Weights of a small transformer language model: MLP 1024 squared ReLU, a variant of Adam for these matrices.
Each number is 128 + 32 x the weight over its row's rms, rounded and kept within 0 to 255. Layers, rows and columns count from 0. Numbers have three digits each. The size before them is the row's rms in percent of the matrix's.

# layer 9 MLP down (transposed), 1024x256, rms 0.0608, rows 598-704, columns 0-63
106:144145133136123123155076094159133086142110156095144159157099221142144186101178106187110189163143123118056109111121142150153153069142113119164147153097156113158178133138129100102134145105090087
105:090096114119137141094113114139105132140158043163079229178166053139153090158066089098064141139172140148126133157089148133165166073147134133149094102108053093138147136156172174121089115084095140
107:151078103137139101182129053091110126076125145179161147135144133132158143085094084202136082164084076099134137135167192167088136113118157052113109143147136134148173131098157104064106181132140156
110:154104098128120096157069199178099177205135152141100147138133114103169111117079149063175204180121063126108131166072126118157135177106157120157124139159165123062137155141147129144139127106078186
081:220103082193132079153117112148182107132127167116169115080107122090185107154145197144112107149104124177103131123175146106133117144076090195107142144148166188121137053169077196159164163132132126
098:096119101096133125029195145166162180131145151164192126080183138111130203099150160142125137138160124128122086168124115126175130201176140122174096099108130087128132073140125156152073079087106202
094:215154135133085087136160159143058177097119173164173112105111211157111140180090098108134170163147155174175117176152156159121125148113131094139134209128097099146048134134114151131112133123127153
110:143107151153128153160150169127157137144131148165175119103105113183192152080143123150067123198173096148161169100137138152136131106111151107146135149117160142111160157135119091130101147173086136
103:117110129152146176104148156099132174096138077133147153103122115104103115120107155166072119130133143165151100109111135139153147217107128126149120140092173122156135127132163132132092107169074125
101:138127106139158157144121151147129168127161110121154081134161134120147156163068166149072090158156141114059147135108121103082127086137059088167207155172120098062137128058147113137090168128147081
096:165145136144115164117170109089136130145107110080112117127137140124100153145083114108131155066054173114132106083126162176178126121102117131130151166038087130163086087142165146143089104153076164
099:134111102138041132175168159079122144054125098207073132120115102129141167153198089083077093133137155137165101135097101153187065148117179124197106152124121139154094067075155203096129165092087175
096:082114085148134085143173126174113123119164147133148095165159202087118127123156093117119090098151140123128162106072117174096085193068107163122111130177197120169127159135150141096087097117199136
108:118138158103059148080129173176115175108084140120135125066103109159114160119164074066171118147067139105196119119159089158117059149135119156181157138123096148170128048128134115145111130076131140
091:245029011203129075161119175075063151085150151143101133128138142123109123085095131107167156122150153122100125151123147091117135096159092114146150120172113098165114133136109186125125101156145156
100:213060148069115234189153155189048168152115151134137139093079162176133145092140133121100060154160111125163141156198087080104163181163100128196157084085143173147104108125139110150102175085147157
099:131194165096068150109142153179115106163077122158215178122145149170128092178134112134142222199094136171131134138144134125098130132132153137122137121103112096133122035113164165120151120150148170
103:173086113196129116071065141156155165226147121158155140157104106196128194146171150150125153173123042137171138102093117105115070113133097133101173092158155146091131143080122132132132133098118161
096:192123103172091125136062167188104098150104126140141169133120078118167118138160139185132113045088103091185068102134151133159126105181138142166098075134200076118168085124173107108151114131097125
104:164162114097157127094157118137142162071183169154177113008099111035166161156128061108144097142165097107132117184109142128131155137110165081094112110160177141173126075068121118165192165094096140
091:162161182083061202092146159160187138165112138148127118115119113148107107184083150114124121100129150076115000112160060165188127153146118131122101108088106196127137162155144053166105128109164141
094:114175136113094219120095127195118177161145146170161148125134111134129194133135150128108156112152119118167097163178117189124175104160076076117178149113083136153165108124131123194128151144174133
102:108097151111109168083163123122118140110121080132115146133097084133115196162150132199083157144127158191156127139113140172145135100146118122136120125095110102139095092093108185121084150113107053
098:113114109086103151121164163172096151070168152124132156170205196065193162106150112157128169114130148127130140123165137077158159105163147151080145125135085112135144091142126104109112112154121142
100:196115102154131110155160145088137148098124100090083104120169142094144122135116097114102124098117105152148112147153123128168101135172097097150140125160139138133142069154127042180108050062163114
096:121123134140127127104183072142127097164096167111148104082090095109141190173115058141147115130144072124121204130118133164098135148164177112128102091142111111141116173097191132146087129137121130
087:155163151106114169126167098123180183129168093076166081065164087113114066101117128190180119175140123138171169128138091103187145125091090084125126150145135081132191151106103090188087153130132091
106:133102073130076117146178141138128166078128072130139141126087163103143150150130084133095150177097137124041073120143100090126105139066188119133135191131091108089119065125137124090128170166126166
101:100096173101099112077178109147186159098104136160139088085108100114138144144109172138092129179086092154110092118173118070180118150123125093156139117080125161220109079116132114092138136096132101
113:108123124130083111171150144113115132092107072157169083074121120116196132149069115100151160135102102098172105115139131128096164164118151152080125125164159116094098085162133126105071096150066125
097:105169133162146143097108145151087148136176137141133088182140101140119101110132118106098097112093133153096105103106121159185137089107066117133139194114146070162174137148182157117165141133106141
098:194069122149130126116184190179097205142154109100094113112145154116188115092155170138177168109128156118116148130171105121145176124142122120143114135134185102114086022172150195160081145123177099
100:121091106139101111096105093129095200156129109079170081097096165131148140143177039126125159111152189188222076123155093113114119153045101181167132147141137146163110085118125149115140113099165152
101:150166109173099109118131172199107151148134140144193094117092123171152139149148103151154092128095142149162070155146130097106176104111100119105110176154104149117100157090150165154098149108145149
089:042144107096094115080095141186099111105111115093122160191178153086088126117108170104059135151166162087170092147142116101114171105168129165124121082119137166153138141171154129211151141131178128
101:160097109149089169112105161104113168106120066118113131137086186154150104182072143161198154082115134127123180116120118089080122131134143172113106049146132116103103088137104104116138157062171139
094:178117123175063097229097132102064132136100084111131115119106081214119104132138118131159074131191056112111158113145108129141156115092125122120146085121143142161112092171154170129155118158178129
092:076141112052151167080147121131122135105174169130135148097152067129104134145128132114135108058194123150157116141130079152139091108107116106050171132128125124186126096122174076149135107121167116
103:101076145107107115127174178097116180122133164163126149102125091168115170150189161119165118127115147109120068151128138111126132137180158174105156114140082142108135142064139111153138145111096122
095:126107178149126143097116141097150145184109144148174122108025111177129135111134130145217094153125146152123131165118156131155112075122143102086101095087105164148153125121101132135131177160127138
097:176166094148158115071160124121129112092110136146128136122180115154123079080149110131098152172097101133171047138059101148129086141114124117151090127119079078176172120170151124086170100101101125
097:134089133130202139166093115141097145099115134091061107048117152122132157154105128155166105125119152124151137129125154194163099134156157118116155158113099137173100132121107078172090100174167202
096:153122137107142171118134153118154091162199109146119186165122086131146126156050139184091131175150047160072162133106191200077160095134205128149132115144163134143095160137081104091099194128195143
104:132156204131182140152125121132182134168074128144150130145151111134094106137177180135141152094124062182134176101203127130179100089129105138109118162157161113081138101120105135162141088105167159
093:108123067157123074138133075123170069125117156116150144104152161136122134179118079151101118173115130181129083056140107184154173121029111101120110185113153118129141170105135107165205144109097161
107:131120131140140121135131159112157142133092129131169143139114155016133102082156208131083145165112128131134189080128157052164155142059129128045168137159123160133155112089165085100160113098137092
091:132114128106107154106138139165100117087148104138148169139111085162125160151071112148134115123162134076140164197159185138067139124105177090188114076157131122137158124040127117096097110094090148
103:113112127119135165120123122139163191109120203169155090143152120191116131173123073097129145041085151089121153137063135136181116121108144193146138135151128105129113159159180110157088113096139133
103:165114151125090100201156127097128086127163131159082055141174124150134151137107177140130168210086058150150138103142144118143164145126100057125103167127172155120142159108078173117094114163110114
103:138099109135124096142130148183070127162122051135110073116165148142070148145142106125115096165089168117143077087135070120161121121145137102174018135109155108079116140142150160058107110113153119
100:155120179143138187107104158113092204129126180101125133150117177134167122154117155152071070112148130150133153126120108120117095145161089169119110120172154113089064133154104174119102091084096086
106:180119057183104085181110125057077073163095169133140105109157150116091158130122095150101090118146149125112118096175110123112123160105135130106105120115191068128123107142158140115124146105106143
109:120083187156057147071105118165125140134119147157119113147152064105164133089145098183136132105056145136117115138132114122168131156138119147151062158177104111096111109109156093066148108094134150
097:097111129091080144136191090128111114129149063104113125025114048164126078157083138132086083128106116181139120142052091116078107089072131149150173149120124158180123116132117143139169188132081135
109:124205118106124156117123104166094062122163131109120115186179140160127106122126029127134140134096145130173121102151103135110160103175159082116102150127058136134113127154153102158156128110128109
108:147140117171123120139164128117105162159144109153205169167093074138083064163218165097101127119141123136135142102120074170132163170151111145089174104134095156092111179119099131104098186109120125
099:119119143110134116184131155157134145126112134054036162122118144149104206087132142131131117149141143123137139096135130054173128153144211102084116096142130090119128165188081178100049123096149168
103:102143104136115121147122105138128102135131106180129185153142109138144130118100137107122125112135141124137107138143130164070150166163132067078075116145140106077117117128189138093103095166104138
108:161171119183111145138164108108093120151148103150161127182095155089139125158125155128160080135170132105144115148139127164145127097128095151095189056145178169096135172075162129103185181079094043
106:099104120122131156134107056152088146171078141113112155107131119101115123171084170091152134087104092155142153123126132138137093135182106138099123125122127135135132103119081139112111114044165155
109:194134100162088105173068091117094134150135135122121146171059082085179107145145125141056134100075146124176097122073137117116136172136072126171071105129199116099156138084176114158134079081081143
105:150165148094118121112078088059114133146114204186152128203172131112140164099166118142155195137102162160140094132129124114138064133116099080101174129107134129082149141145116066088147056102159115
106:124088091163105115114113172156097130115153140126173115098155189125132155109078136173115136140082108138116164196069127091133119189132081187146148156138159152129100130123101132139112119135143121
101:096133076151120113126080110084167145087118115129165143118090084111196103056122141095129142132075107096187106162108127140128224182096174129056128116078096157099137183095137068157150122112143125
078:168117123178122122164083186096191126107132149110142152120133131145109176133136138163094111149098116162114201127125176162094118120098053066099135105104125141139152090180094103111110161167137138
103:197081131164106100130137145181110151142125149139141186148112064111188176140184134118105162139169121122142116141135160108162194099165160113098128117157129138126087076107115130179184181134140103
100:127099113103120169121101071144095093132088163138151180099150133168139159090134181119094143088143089158199103151079116120142148168152176129091153092109064160101115160118087125126076120150108070
096:138139165083105228110055106160095169108076120116087149138143110127147144191142080144130189104127100140132127166111123117090110087103159166116144149107103171132122139114130150065166166089086067
095:121155145072130168131128138123155131093085124073156140138082123124151130162080038147111083132128103093134173160120187128157124145213066140109060112101072110126133138090155105117127179115175122
099:153115132184104145188144153113150061132069104177088099098165140138112165138099106129120074128101152140139096082159159221137162120145136143058219150168131113138109077112143112077081168128138105
114:095132085145098090163131143105080187211123157172129158142104107134145120111160108135140114135087118120120104149123133143182120129077102135144137106169086132208179123137088152126083206158112180
100:114104142128195208169150089056157139133157104117172134139096089166177167178140117104122079099119064127169074186178150131074136113169145118142156115111164145141124115162136152147101106145116129
095:154089188147151114113130140128125145129131119117139116132114209141116134101141142137130111131106134116125131161169128125105131112152121143123112131124178096041163109124169118046179183104118126
104:150109105132110126118149146112154118095091158121137140137117104094119102132059209154127105123100104172187148097109101074134153117141113135121106180141161168170108054119089150147153120091111126
100:131126132134147131125133119104133118091148148121151090144172081098103077134137114142132106147098127120127150122140120134154049137067138114119146155033134088144122141083105112097174158123088121
098:147076082147091098134097109147094169173063140097127157105161141145104113113092111105089109104060133097113147204146125104108144139117133162103193068126167098103139077161106203107078201080125082
095:118120090111099116144108111115041097086125155142128074152194138143200121099157116099159081108134069115107073139172118119115146180107121179104126129093129133057113122135103102201092097194115128
098:128140131132213145179112084127114087137218116114117146172141140079169078125124174116136160138196163088091198155103084133103145073088173099109100109129113138107145161118099125092076158103137123
098:145155093150155071150115133093108137175164105136132096166047109065163121147146159131127100120131099160137105135091179130085135123161087157086115134120122047133149119146165108125125108157163165
102:131159110183100050188106118160117082139155156103111093093174129178125150123086127160107079155157141088090118181116138097062110140113176171157146181134172161162137117068139121147110123082124102
106:149113037149132069111103086084119162104162092116112091116055149129086136144139091103091093147128163170180102121095151162117130160184171138116126168152135138102107142148099115109155162126065064
096:175099136133078140146111117089171144149111109103112105069080153206131149160120125124112133154069164102128129114128119099063096152083101187131123072155169093067158143112122099145129138152144097
102:154096125150176093159114093121100144110165161181109203084157115091182142094100091150135099141142093184083133123150122079129123115155127136086154109084089108102158142126170102115147088140136135
102:124112116166144117118120187138063131088101097141122128125173174148122161147186160052147137067132092115147129150129125173082130141162130146133148135097173112133075035120086155111122137156169156
099:141063151139088141171175143132116032048112085125110107048135122113125149142122123150061111124168107133143129123146116150191154075181126175135144188113049156136170172156091102090131122120113169
096:125122133098198123141133151098127147132088143177103156098112086132123164117113125092153079082210122112144177093124117152158157090138142121156132093160162120110091125102118167101090102113148126
124:187122134170166160089107171096098133152082147130106090146107112188127175193145181099090110135088071166084127091116129131100117047099163184142120129120148178161168111133088111103126114128179181
109:139083194105125182078095110162158082126093130147102168114151159113101104115094129081135145129126079133174171121133222152094103109111136104149143127103179120103133114131102142058128163154112113
105:132097142108115165085190099099139200096158151160113091052148093093169149132122147178143140089058086089161065157111105112175159101145103083136130117142193051066155129064125128140105109141075155
095:098157129177088139112120103165083124161115121163117115093114151089136170176153098093119107105170122119187148155129169110079189101100189137147113146117154132102139152103103085131124130051118162
103:121132130120136200091161132122138181142103111094140183146071118147122104156096157111122121192122133092144121133085128106167138088172120100139132098117082167096082124126056164143105124120166151
111:108138168126172142086145107107139170168104143158155151103126159190186182182085104099185134140176140170093137118144137073120136067121146158062176147142152138089153160118138111098071150149172168
094:156125125133112196183201151124170141087105148105127149117123153171157146101129085135198119147107143104147133177082132174147139186139199142131117182099180146110098218120087199158141129178115145
103:155168108173112123075113130166096157199107112135193147065120092142099154150125197177112140213106155193165099111125127168160131198136114051121131096088103160177104193124106192059144125145145111
097:091105127094089159098150091114083075150114201114141144115137153170147077090118101153121167136068144152152121119121132160085103162179137090132099119158173115153128122136120161172181082138148126
102:215101114161139099156148157082085085137135098090138112138086138139106104116080220172084078135098166162142141106109109107105098117123151121147088081156161146101170087102156115161150146078136104
088:131091144060152228074152126113185145145150075151168158131083128116123139151180097144112129109145162097129146078160149166070177119130066132138073120128136145114118089133077128117146099143084105
092:146097092103166139106196127122100156122119112159160134139112196131165134129139090163124108107156193126122064073151087112166096199178177178143125096130106108115089084178173082158062106131107163
104:135072199167128115113141102127171118084111137124130168083163146198120109124129105141133130103134132099114111166173111140116133079172170101198138154124155152111127098121149096168058158141078122
103:146143092158112094189152162136099100145127145132165153133111166127148095094178118100107122125067091121110114131127061130122151099132123117112110138140184170104146094165107214136119112150187116
093:138148128113124095146096100122115168155113151083071130176180134189155142112153166118114178190123064130111114133166138129157075132149078161104167080155099082108083101030056066134110128104155073
104:170116140095157135179140092135165149147169105145066081086150113102096077160119088106092109162136064134165169128108179170125116124100132159140124128191156138113086102102153127107135143109102106
102:132109102138137153116104161117133092164115174119152132100062130133159125118165091157115133174128092168117115134098160117066187162051129080113131178204161136137145139071058095116179127119137177
098:180155134099163151119098128136164122119135140110180125142116156143113133135118091081140154116105114129157101097126107175069089148079144105086118090141129123071122091179148120116124134113142133
092:135101090153136070144112082148128163133075148199125088148154164066149188147152120165117166132167145137075136160091093104076082146150144158109178121154163084162127054115096109131157144165121075
097:147122121140144127131156120078107107081068158152145134142127136192126116150115101090142149144194078093093060136122147153135093115079141174125116109118114149149107119113122192093147193183079169
095:140104186148138092097114079115125096113095080080133119113168139139095064089033128174170112141100097113161163101115158101106129129150160119157083125123135178149102113091161115137163126147134146
# layer 9 MLP up, 1024x256, rms 0.0669, rows 599-705, columns 0-63
104:071150143109161067124184165120172120109124162090127121040146114112155123077174082109173102137139169188130131151110149102107160097106094156140133136117066129146163108134077074166109101155189133
107:190151098097123092163159165186126080140171147127156136129120163055153164079101135136113102140170119100096191092105170182073157121117108062095143178058108135116126139126093089131110120131135116
105:107122107071141125122169157108139167110135102065185150135134159107086134150079156112147102123172110097139105128107103116119192173070096085125112130133148149117169143099085115192140117126134099
082:082140098092157161138144146140111109115133114151140111181139136185124134104144092090152159103141143084171122148131113198147121127140100056157130180138056108125207174138145061147101088114146147
107:151116126090078138125110127057104105188076102127079114154100141104109125100130095122178123112190164162144192094155158073140125083098074106147145148180116156134158170070142120127195176134125044
100:141116109117108158119119147117104114154108071088095161140099120070093108101111115133122070120149103124101160123221159112124122070082094153092141136129146160122127172119154142133183160174087062
104:101166083137151121134047134086155201141123127185178162121121154127112196124125148083099049123136143131113102126171176118103129083066113097122124160156103154131130075133100131098052144115099070
108:101140141132109148130105132138100115167188243106146117093121096112145128072139161105094137142132084180109134169175161138146165136168087128102100148119137084131134147102163125137141118153063087
100:130130158130136100138126160063110132128098152124128149065126138070184087093104068154102154124126145145117198140158041083096102141112124126098131101134165179115171096146076139114112177085118077
102:087079098119099111157109129029140120099087093142146124108106106114093156085130077152216114141127103116106130076157128114105174092147148061088113098102107205165112113140167201133156150140150146
101:146130206112078078165124157099153175141136127117134100131180123083124151151139136125194094168140133123097176139071147078080159103121108120173108062105128075122149127177130193169150102113151110
096:205162147095106128198145119121122177173147120153118125113081126122071125125117137140112113075114143171038158151084092129095128149152127091120147155123146102153114113184108139129088136127118091
108:170100152083151091141129120114127107169052098122132100149196148120047154116179122095177176145110144098146157156136122148097181103190144060084106101084084164153104135171085131168169181142086146
093:175091108119151125114124136135135207115122100186156138144135097122175185177126143130089142058161147107127130136140129160135103123142147084160094122112086126120120140079150143167162072098122162
102:149118129112158118140138147114149144127110099087073115181112134105144100093125107134158113147151090116119129117100090102177092143148080162131105157109102133128110114165137157129071078116077174
101:120146117109092114133124157132122136167178123119123140157092118138116149146151118150156131073154120119131129162145095136089100142114125126126195137100098101087131169110176097106106076097109116
108:087199136107148127134050107141118145134190079141110098101169096130178125098159133131127161110151167183113154127143139112098123094157149124111148123094095110072073136090152192137084149168123132
092:152129105134085119165162179128140076122088096097141138155116106061132141122117173101147129096154095091126196137160091115077142124129099102073097163113175179134119151126149184144159118176173058
099:125200114127115091162100120157108077186143152086122080138114111104085150060102128126138127123153095171134109179109170134134117117124108100122072065095074136196170166135053150122124095137046132
092:176173171101103155102149137146090109126137129135123101131106162123110116057161101098168146092143148093045095142134175096147153133033158104117142151188125090113104161123062113169109089137119122
095:130116143144120150079136123165096153207132127124109090162134143146087121135112102167129127117161090151134128131136166100140142133125123082136112116170095142115107126074155181123040100125115119
101:090148120119160152182082182131179149134117140098152120117112172107129127108134168159131101185098134203088151218124113109123129181080152113095124163122095120118192112137097124128042134142141083
101:143119143111109133156144128106177097100118117102166088171165152086088135142122094098115133092123161111154166140215144151076187116096147118117120176125081149158156163129129125103108074138160133
101:114110130119094120152098099088135126078092154081130120124123158083189153062160167161096097112116089100106187102127102136061118082143138097088125121142143137147109156161183091154074129154097101
092:162171104158120080170116084092098093116071180125084147080177127127100210119059150137163197091107172160161165118103160112135148140119139119128086151103137124131163156132167080168078172091110117
088:165137124087125102113117184145096150153131147173124112171139184152179135147144095091165116117144156151131134103132098143130092138169150123120173091152111124091143110145187164157090124140104150
111:106114140097130050137086201138097118111073145123154133088130113100144180112112108117154168097164145105113124108175133053126181134096150094121080164133102113117132119066157197104111125161123154
102:149092146136057116107166128087164100115128120126087103098120220091080122153143166168154129110166143151117157110078193086109167075129098116073121155104100124173148101131076139136109107153129136
114:119109120122104122143138119096104128147134136091087177135066151126125130148117156133116091088195175126126122120145138148134154108082106165089130118128099107089111091165109149172113105161138088
097:138103136108113141070112100125099093085100103104124180139086160121122149110176135100173177124116154203152105204126175122116150107074079156106125118049106126135150102110139106111104092152158080
097:104131171114144142090096145121137063173158177127115178173067164102132146105119187093110093155102139118115142092131100138114130136144150075113127157094104196140123138139130206081171094154147070
101:088163124124151111124158119124102111085101219134229061111118168085097122124067120177111142110156115163149091083141136072129097095128134127069136118118119136112124189160155183170108137127119099
103:159159103097154136143134173082113175168135098093138136182156116152163125116202127128142173112124096117100133215144166134135101152079081082113145165161150120110176185153096182121123122195144125
091:116206121122126153133087112101101102101105102132136147100137154093171176079108188116147130097138110127159114151093130178136177114117112153139165098132165105115132166142205161196096155150151078
098:106195114134096081141152203049143116166153118069214136132110116100106184179122116171154156176128104148140184117141101088046125114142124122068210118087111124069143121083111115121132173126120128
094:097181122138133115148103154100078108118170153118090189110179150128152125128170083163146094081109112154079137127100172106082165100135120100124123132139142112124153134204171143093116138098054094
089:185097218127089146183124175125143116142106076092147128143174156149178103068106115121120098158168174130067125109116140125176160123119121115151131146093190082098073145171144127122142145088077179
100:149103126134097067186182109135146104067097082060209067155137109141090112108126169100102103179159125147080119159123177117088131160069202094117176141123112143136181148123129149135145120145140138
099:178153086136096093135168141080080145068199120116102156112193135127143103124149143089172136123113174141106150140180157107111170103109155144118161122134160090128107093107116118113067140184159109
095:106145111111036136073087136081140080170159126103120119118150138060107148094107188158125085136129089101135125176160159123134096140143143144109152088161166135083079073157113219138149074120095125
094:084158152118144130113133077180125081110140163096107114149155129136099114138053098147113071107144091188160129190079156169039117171156175102105109122126177112088160100176135130129082110159059110
095:080141168087071020155097111090112100143094166092114113162152101071148155136160106115169128086132087098072141127125117114178137126052098121120128114123119129062078110125142154169157079164112134
100:174121104145120100168084158092128085108140144148189148152148086174131119117124078160107092171146093156133143161148124086080158130121132107117126128205123099118138061155133111119150154112070152
092:177184093104108087159120108135125126124124160116100185159076103089101165107158133155117120065116150140097105125100117181133097051119117104069115123035122125110127113120176114124140174124103095
106:119157110116056112135069114135071177203142203024153106139104183085112139096141099197154129127131145137118112167099179083111198086098114140067125167107116097117096177134186127140083173144127147
090:167127130141126145167123119084099066162104124124099139103187105104063111154164162134115126190155121157100124148171143124106086130104183097095111103161113108115161123098153141148092109123097095
106:120113128108150102164133084183130131131155163080212077101112108110181183037147142125140100112137155101074185131130091118113203109083156127062109072146078138107170137150122089150115124177147121
106:127124131122138124131165133098118232163093155131206083126105146134098196090128160159118128139105140171123167112135109073134086126120091119124169117100145108169161098129098123110155083124128112
102:179135087125193203111103141145128149110121116120121127099125132090133088055139144090153139138134192180104168077136168163116141110072136146103211137188131162142133170131097129135105115179112075
100:116143148140083137157133090109093164128149123066132153197150130101143133142154122165109185090137084116034116109142123089127096141088158151132128170213147114143148150095123156136121126129134079
105:157074129082062126118122155143113179170142104119199153125123145100118100111174112116177127136123165153124148113092160138103114165096067101134156116145144153105101134187128139143073130103158117
110:113104200116156110080150105164130087113087104092082099142180151124137146123165152127096077098152137203088130189170057129136167118152130116140188124094153169102144152135118218160121144154166075
099:151155120124059127129090106070093157152040128146147209138135089134106137111121087121100111171109132113120102135117137108127111135094142099136108124154186148111143063052122119091111098101101103
103:099132074097089150137074141111115132142078102093108114186164155134080131097101111113191092096156168120163153162160111137116102154125096097081117069100127103140193115208201108176159137157079133
111:115128138118066128151094120107131179058118119141189081150204173157112111080126091130121127152127135158155076098053135097106146103148144052119167138158073144171134106138108168104117096112122100
094:120121106130083108110150118125072122187136110106092161127130174147036128089128134126122162098124144184165144125073112158108096136131161139139160099122130116152126147153157140117059054066140143
104:147120130113052114136109118106060150164098088072070117147129135164078149168145169189160160122089127103119145105105108133125158092115113104086121086149175149137118147105061156123111141133173134
110:165126185110096063132113087155124166194155157093137122166137101108142120140119123145149132145162195134083139096082183079127180120142106097120103123082126080149163096102122171119097187109119110
105:149166101141125119117089087072144200123100159086139114125120146131117111113174161152147122159154115110083168112118196117088163101116118111098196078099155175132096170086124029117126155133081151
106:117103143099132134136087104140158058083121114065142090093077212136124142087179093142186119132145123139105091148145185120084144130031159150102202131193168164067103145108081148188124129195143122
105:155100193124143131159048103114112200108173089055192116101100130127136152107122163084136085140151085044128124120110125136028115097137163158102134120154110114101176084162139160151146146111108125
105:156131134135178129155130168125077149114118163162091156166181112102050139183090057144123146081149103094094125126120112056115167073145164106100101118119100177113114093129091079107107079115096197
099:145140172118139146064118159111143066087117116075162124125116133100141153138172135122097090140153138113122232166211128099123132137087107075035096178173108121153101160112126182162162098101113063
079:107158120129130137115142107141095102133115114158166126177131133073159106094110128088170163091231073090136112108142106081149102086161148108188156185119143116125161158090122131139117044140156153
106:152129095058138105147085105075146111066109100081106152126116114141145178143142094133184116140124124086175150097142076126148117117126142081115073175160097078130169091184170113122120169175119104
098:117189157116056111172111136066112112190120113115189088173150096140091116109124149169155182162143139088119130119132172116096149175168087136084165143091099175148181184145141149127158168121072125
098:098127149114077111129098122100109079120081129109083169124146099126118178148131122162170136140147103115110171129124176140079113100042132067134121061136110155133087138119145122145140133150142110
089:121125100150070093097072102108117127151163122101120122107153129104123158150152094162138130076165087161134164208177143105094119179052090108141134125177090079174093190161154117196044148103161131
100:074136149131110141146083154078158152069099135149135095094176126056117155122130184128143060153137108140112230112121059106107143140093132124062085129126147191113078184143123161140150143189176099
117:107109111084179082107121196166095155152112155176144067209155151075150099112107136084144089130163162123165113149168092088143160127114104075030112179109087098152120152157119123136154139122065131
100:166099098135150147157149113108103139122141113090112143138205136120113122136140120125098102153107116170095177149149139156082174128109128059114123179113142094150174052173099146071126137111119145
094:093136139106134124040160137084111128152134120146139151122137094146106159139108113189118168087182084118127083121065104129142134095093089171136129118143161123173112143184104115120124116140105114
105:118146135109137159104138121093133193159156158046168111184135120123109148116140102127083145060078116095106136113139141077114171136112134130073142085160115135203168117092110152156059133132119069
100:131164143058121126113160139067169100140165171073106090188113088152164123108132057120161098103174132114146125112148091139142098139148144163181137114168119122129151164123125157090082116120095187
097:175193116128077132073093138155099113173128129093099081163173150110145164101097132119122172102110145168136094140177106159127140137130065130096118141167137079138144137089137160124117104117119044
095:190136163099118144103128161127165155142120104098160148124113136151123108133160178124159149129079122101097123113141160192060109118178144102131125163083148146120192069169096150126114127136139132
097:143113132138176115112094180144094163103149126077131067145096167154105094029121078099120138040117123095095146113159138099103083125131085179119101122104087100165171151127083158125077106164147077
101:105134141117182149121116176125135169088142073130109124104138171065071135122161129101138123117100190140115147129128119140075100094094157129094179117137141093181159134167200143125079209117130103
101:176091135114142089094164168104120125147149130098168154155143177114126143131132076159125171154218185083124131124140170160128189094152118100095153181086159138147104126160170127144118129182081079
109:114120099117182131186178151123099149087083168134131151084172111122145189147106134171135126114112111178078145092090154091134095108155180117151126175113157156155144095155101125112143140101125143
098:157128142111154000170125109099118083098113143090173151114191116050155144085127169145138139071145072173089132110065114127130141072157076103151174109102060137112132162104136127165125128106102055
102:141116097142098072140108079131097148107142187126083134138129128142132102146088169149155142070122117172149124154108127113129150095114133166138103065095105150160100189163173206164164127140149076
098:067127075117176162127016131108074107116053189094148125097163136140122139088124174067159102118120105133126098105090147156107113132133177082127134146132157131149077121088161150101128095107158114
096:152142097132119140173138191094144070139140148127099076115143149114127129109106090175131160114142101127097138135156126136123107144111116126082204156152133142154098177119110146111133131192130163
096:102119083091023159115116149135129136126130117111157118085224155140141093120203121170147187110146183165109103166166157158128134114070077164141150091186127156179105109139138192163116150145155126
147:100154109139077158067150181133118129185105184115064141096166127126103229135154092163126202135183167117111175162135156140075177140066124142072159161134107103161097123108148189141070146179114139
112:137164151118103105165142128144083148123174146121116150132115163106125224137147128070131212174116126201155125148160123176097149109094090051096138112166132159145192065163123156106186128121084150
107:120161104108134126120143150104118107143152165126133083159187151094123171117087110089150121078113121159141143143146109073095054137118144112128134130115118106104104092128110145141120111184120150
094:179115125139106057151143166110159129163158182037083104095137127131083135135094133092157234056147105164141130200123144115123147057103130116099122144117148145146135137197118135118088128153116162
101:139127111106120171120185229175142171123150170165053066146117121108087136121151083076141106169152102170098202093098149131106130115092085139105136150153142127085111149192090106103110111114125153
110:192125153111073058195116153100148157185107180104147147140100174100086186129129117146122161098130122133140147234083161153119132089053106132104151124107116131086136176120146142110135156172154126
094:140115063153150112136076147043178146102158142086150068083095132154081111142113114096175117108141140142099139150173140128081106167103168143127167089130091198127127057127059132151106091129158147
104:199185115137141139111075191148152162202164118106096108120138114111066111128099163114166116138147085125162133141088153131092151101165127124072111090125074118179136076150133124198115185094154117
097:122155098108130151172160186116132153134159181127157153139131145130107137137066166124138158181171081101142141185165142089118095128115162072072167109153073183065125074131142101200110139152129112
103:127119091147110106060111113132115088142044106072143156178185176143130145090108156137140180130173120121135156096140155140094156098140114097134135163119142116117117146152109122098153066154144147
093:143171138160131160148112099110140097140159144101143052165127119185125133110091088158146137072112091133109125166074143139167152118094091088122111180140084105134085161142192113123086132084166113
091:114138084126086138143161143082136117126165109127141097124100098118095115092122136169104085173183083140110163185163132134102101109089094166096130166162162177108161142142114139178110177147117093
102:126171124138142119099112124143107125212141164090075153133091103120061123095151109154099124136136102119112093201157168118131158113108158089096142145094114089152093109108031154156132163128083102
101:136098104109113134109105092114114146099080119147167113132161159139083253113128148131150158062142167159136133165127056162080146135139153167128116121129108155138161149113131167145213163088140135
093:138105163141102138115085143113136137087111163110088119137172150145146119072115098115170134123104159106131156128113179172140178144145136119125119160107131096142114111164161119179124128138071081
105:089103118126098145101132142136081139124122178109197146149173122096086163130071136137128109131133138104152071160131157147121091118106171085122094089133127135134160168094192078159166186127075102
100:118126112110161080127093071138103113090137137089181147104093162048061191146093151187166154098106150174042104090140167110123146159134118148159163117107103153097123143080127108134067042120135155
094:166156097141135126071133106115154154148114087181157148152167130135133155131092079148128082138089102153086124111131191147087085098169111136131138140119173119146075079142113110147137129129028076
090:190176110134149165169159139120164118125139180144120112114140122099090126147136116111117143143105124173176147114124128082157079114118135081123146125083128171145119145129056142132139147086122099
096:132162103121133164147119124120140189169139147156158161155127149170119140062151140120166208068155114114092098179137123107119172103117120159140085093133142137120118152097106120134133113165133156
097:186119113136139094118112079076079133089081134119162170101114228117173115088102143144082096144184143162156183111147118100109073120096132056102132108145130179180086135106075118086068186143142089
086:138094145169106093101110178112099114142129154087154105119161147102165133153131133131121147143116082212116223116132119124115159101093128140144129119144111131175104118078099127171144161109138121